Weights of a small transformer language model.
Architecture: LayerNorm before each block, biases, untied embeddings.
Each number is 500 + 25 x the weight over its row's rms, rounded and kept within 0 to 999. Layers, rows and columns count from 0. Numbers have three digits each. The size before them is the row's rms in percent of the matrix's.

# layer 9 MLP up, 512x128, rms 0.102, rows 490-511, columns 0-127
097:492485490510509482509525478498504530513465501505501485547500513470502481535563499531519483496439521481546502526472551517476504458469474545470494515494483532507471498497510491449453500514502476491515491485514510550489509518502486569514481478499518498488466559475497495510505545522528474528469444513488471483521550516480511492522485486489503484469508509476471475494533547475521504508498
107:542492488529495465494475495520490486537465486474507503502569534520472485523510508522484487500490511545567462526508487512516491496476525456486506471453555485499484524522498520479502533504475469487514480542514503551504480484487491461480537484500515477505446489516519483528534518492445448531500543454507476525508496461499511476515487526507517489482475541499512504508509511469512490495470
107:515448459493532503534510494506481536496492524465502466462521511535487530480482534461529513462508542519475456473476514475500480468461499480519516492498517494532505507522506505508527507465514486491486496499527519502474496512483482474527485493522508427554513538462488441515495509501471482519510483477464462486535495483520500538474538533490523480509494519506448519521480551481499521535504
103:491498467474439507470472472509489517494490477528467475461492516509471488503537486515498491503544539510534524499470504501489507472496510458460520504513500478560533438536510537501536540470537508466451514490508491558451480508492504495487530516489515511521475522513492478518522543541496505538513481519474446509483494487509468505506522492523536512522499477512506506496513476514486479440511
102:474463536515508527540475481501466546507486510461469497492491543473508482474492521446454481506556521493490465473481515504470488499516514547490501497553485526502539565511517557498544499487525468509505477512491525512468526484493519505479508452519496489481510472477537504480522525516511486482515510509499465512521510523479490551509489525518507461521501469474524510521478505459506471505453
108:531508498535488527493476504479538486505519476492514523550532512474519481530516491482548479495506469531521522509507504517477491491472520525453497464413485516534446498567526532486494511492489493469517493500502502491484464470517504500531510496519493543473525462493474515518490548488498494502514529506499546477491495476443485525483469462508528490489495490468463491510517499502505472445467
089:519499520479493515495483506472460514485494524494466482509540487492497539494551494541461472454500508444505547550494558483510492511537516461488530433505544460505503481475525475496504524471516473507502491512469481479507485489525484516520446516502500535464516509484498516510552503517524537498508493503459451461535497442494498511539497471495502486492492540496483519511495510518510515503490
100:526524475519485464505526481509460533532540490502468528499525512471523519508471506523474467517529447514478496486482552524496452522528583463547526494494474517534526508457508487466510487495481444492515498510488468499481474548494522484517469491528489522496507497495503479523532520472496472490500464506502471500480519523469487483476463511513497499505503518471471536503477530471528544502466
089:529443517465487453515485458539504536497462536491528506494524525508512546506498489508482504461539547489435518505470524533463479492516491495476486484479516469504543485492511495481538526516474511520505506457444526493502503538504491477491484495512522495518547518509522459487519505526490510536511530495520489512477506494473469490542484515489529486488500497457471519478517517454513515432502
106:557500489517527480497467487455479480530460546483525484475509524503480463539493547526473502483531495492499493485511510482498461493522499517458496521548528517523488529525551486456480501487497489492527483504503517510497474466476540548475505488541528521519484479489510451494521543514442472549506471464554506515501515509479481506500462467516506517523473506494502522478491525455520497497487
098:515481466541474525535488476447497525505541473515468477500474544458495569467482491510534501469494473490467509499514490500504493521518520506472529511493477465527492498546508490474519530498501508561478544484477514540518464504469511507504533518472508520477498490512544496523529470477461527479544521479503477494497496497480490556462492456480535514507507510498478487523506519463458491517471
094:454460490509491502474477485526518513510496511493500520512510513515489525471500490484529453500541531500455508491508559511527495530535542474498497509457484506524477537463487555466471515479523454465482477471488554487521507524500489539485521479540512496493521527520487523496505512551527436502519527503503533485494488485506464474517475505499551521483482496483469538494482472505500510449468
100:507501505513511490518469476497519507506475496473492535504501528531533514536548516482500481487519516550512504544473473494518479487464540493456508486505467504505471516549536484515521506476493503484504496491486493511469494529547452499495548490495480514498475528484451458533527488492528456514508458487488493520532521495510481549434508502440528492508526442476494482526520508457512487460490
095:504489514508484468544501453479490490515534529511473537526514505505501457491523499520452501514463484464507519520470499504501473461504526488485549514570540493567499524505500500485511495499472478504489504531485462469484503490508444493491487512540466430519503459518497501522485509525487500495496444513524528511460510489492535508476462525484473500521514544515502514558496506480489469494486
105:500501496555477499517533439470482526507508472495501505454478523472488502500483470485469467507508514479478516525472518526511494505528492488509505505498522495543553515529482531447542536467522510483499510520491437519495486515538487489512461504506494456490508550499473501510492493490540472487545501522447505529512512483504484535493510533507503459540463545429480523482514506491492522509493
102:491478482488491541548502477503446495537518488508498476468510517494474498515491509490499479472500479477501447522487579487506451458527495500540516467528560517521513521498482533520514476511499504498524483521523515482512484487523508533522517467539526432468528481525482489492503525498481464529503497457466479433509508495503471503497497491510512497466450492522485549519536509491494489502487
110:454489499504472511505526483501525509548491512513551509547535513478471539533545476502530476503477501495530520481479512530504475496470523482514535453492485469528469524527539516497532503460501503509490506464474468511503514504506545466516433501492483482480470456495451507500532526519519493443494505531475503483510542458485504509504474485527496470531494518491493513513476483457469539497527
098:503523533474546484477464494507495521483547562480525462502481517496493514558513487485443507504504485503470514500503486489502478473501546473506536503519465475532446526502509507504467473505500506512485485493478465471474455507530512505506461498495514498509468487467548512524492479511480468514502514505483513488513513435477476499515493523532572486553535491488512479536458509522476528508498
094:511491519475477516485488483524464522519553498494518482530494517445488521519474511520521518485512538514472529534488514515460477510495565536525494441518520531510470493524506513523486514500481516494497516502495463521486474486503481548471498488508478502516490478452516488469507517528490481471496520558446491516477480485492493500539529481519535512482454537486449502537478518487435493509463
092:517528462501540538448482502525518489515510511543537544495542525467471503489467481537501530490511510485505480491516480485540480505498514509426505499485517480503490515513474492480518510523474501521512508452547519481513497494497480513456466442522524518513503489495513503490524518501497524484541476441520490505460480490480531467479488500530546495526462513517511487532507494466473445498452
097:527477545458515478546503486420491504505506597500511522530531509501535485526491498513523496496494455510482493495487503522488472447504526489497537497531477508528484530487526527510483452508518449497470497512509528482512468465455505519502493508518470499497467486508482476473511510531481470504530532483500527503488511485497511550489492535491514497518447473515450495506453502497497507490495
089:488522459453497498507493468495487527521462478525490482466497495497497511542534459565540522506443520489522514502484471529522490495495503496464509455518524462514480486543536502478500538544532498516503527466496502507495532494497465493514492459491587464487497496470451460507481540528526505504507513499497466506542500536490474531496495474541480503495514513490512511496519502495502475470487